Each number is 200 + 40 x the weight over its row's rms, rounded and kept within 0 to 999. Layers, rows and columns count from 0. The size before them is the row's rms in percent of the matrix's.

# layer 6 attention value, 64x64, rms 0.221, rows 51-63, columns 0-63
114,232,227,172,194,249,122,228,246,228,229,225,100,216,222,180,190,199,213,163,202,233,132,193,249,201,157,152,157,128,265,185,210,151,181,192,168,224,268,191,224,192,167,174,158,159,231,208,222,180,147,207,277,221,230,141,101,177,166,233,231,246,212,242,237
098,259,180,201,125,207,230,139,258,176,234,235,144,156,260,165,214,152,199,193,254,193,179,134,151,203,141,190,240,189,195,209,300,206,204,237,267,206,186,282,186,190,208,181,127,190,214,193,197,223,222,236,249,289,191,171,158,151,170,196,192,214,153,190,255
105,196,172,178,133,233,87,311,209,175,204,227,189,239,171,254,200,183,206,167,222,188,163,268,143,196,195,220,239,186,191,191,178,233,281,237,129,211,219,270,165,138,176,219,123,180,158,235,192,203,238,199,182,198,188,190,213,155,164,281,209,201,210,151,201
084,252,195,147,174,145,218,166,268,199,161,181,160,183,100,162,208,199,233,114,224,172,219,203,256,158,194,199,237,186,228,239,236,227,267,174,180,187,169,179,248,243,233,136,164,154,217,256,189,280,233,242,225,195,164,188,264,186,217,226,214,170,128,143,162
091,221,191,247,158,165,208,218,233,199,211,159,119,181,176,291,214,236,159,179,260,204,234,163,210,209,180,150,179,195,217,203,210,201,156,140,265,218,258,164,245,249,260,244,191,164,274,225,147,177,267,150,162,223,155,260,192,128,180,211,224,204,257,226,140
117,186,178,231,223,222,148,188,152,162,231,294,155,258,160,235,207,180,210,188,175,210,184,234,231,158,244,158,160,209,179,186,166,166,216,217,158,200,222,174,263,203,228,155,151,169,127,225,219,251,224,295,271,156,200,212,203,333,213,153,202,178,166,213,183
108,140,132,188,129,214,113,164,190,188,159,209,178,256,145,147,221,176,216,222,227,191,177,216,167,212,227,238,214,250,204,257,207,195,258,181,176,205,247,230,268,143,160,156,146,146,191,156,193,223,142,207,281,167,216,202,188,262,258,254,201,273,166,214,201
103,265,239,227,136,234,222,168,188,224,182,242,173,160,201,261,233,156,201,236,202,185,86,246,252,170,252,263,145,153,178,261,163,208,166,148,123,197,242,172,245,210,205,244,200,200,192,186,114,223,211,194,261,157,207,187,210,195,193,160,223,194,162,254,249
105,260,217,255,166,149,196,331,144,184,170,258,224,196,223,224,176,120,219,165,140,257,179,234,221,189,200,221,304,242,191,192,153,232,154,223,155,191,160,191,203,189,121,182,213,143,175,183,202,197,153,269,193,220,171,198,171,215,190,218,183,188,257,205,180
088,195,226,197,213,149,145,199,263,187,250,209,202,204,260,207,224,270,126,226,192,178,211,248,207,192,186,166,271,233,248,185,177,136,192,210,181,146,80,255,177,253,218,145,232,191,189,220,173,152,158,213,246,214,182,186,143,196,203,154,193,215,305,204,152
111,121,197,215,222,153,198,168,204,182,138,227,250,220,258,231,212,146,128,200,157,262,231,175,168,164,294,252,248,260,189,145,233,234,162,184,171,137,210,231,130,169,209,203,228,93,210,231,166,201,186,231,179,270,197,232,240,198,222,222,183,200,184,173,204
084,248,214,158,197,222,162,296,229,200,151,181,111,249,150,151,107,258,222,192,232,131,209,188,192,214,201,208,177,215,200,222,238,238,186,216,137,196,118,258,233,196,178,236,195,187,179,194,231,137,230,166,211,215,212,110,204,190,221,223,287,231,207,178,240
087,156,202,187,220,288,218,173,213,212,215,200,248,202,161,124,213,190,254,183,231,238,238,176,234,174,152,213,211,193,197,205,223,173,298,126,211,201,180,236,167,206,214,246,183,278,187,161,174,140,228,162,190,108,196,129,228,245,251,254,158,123,222,186,155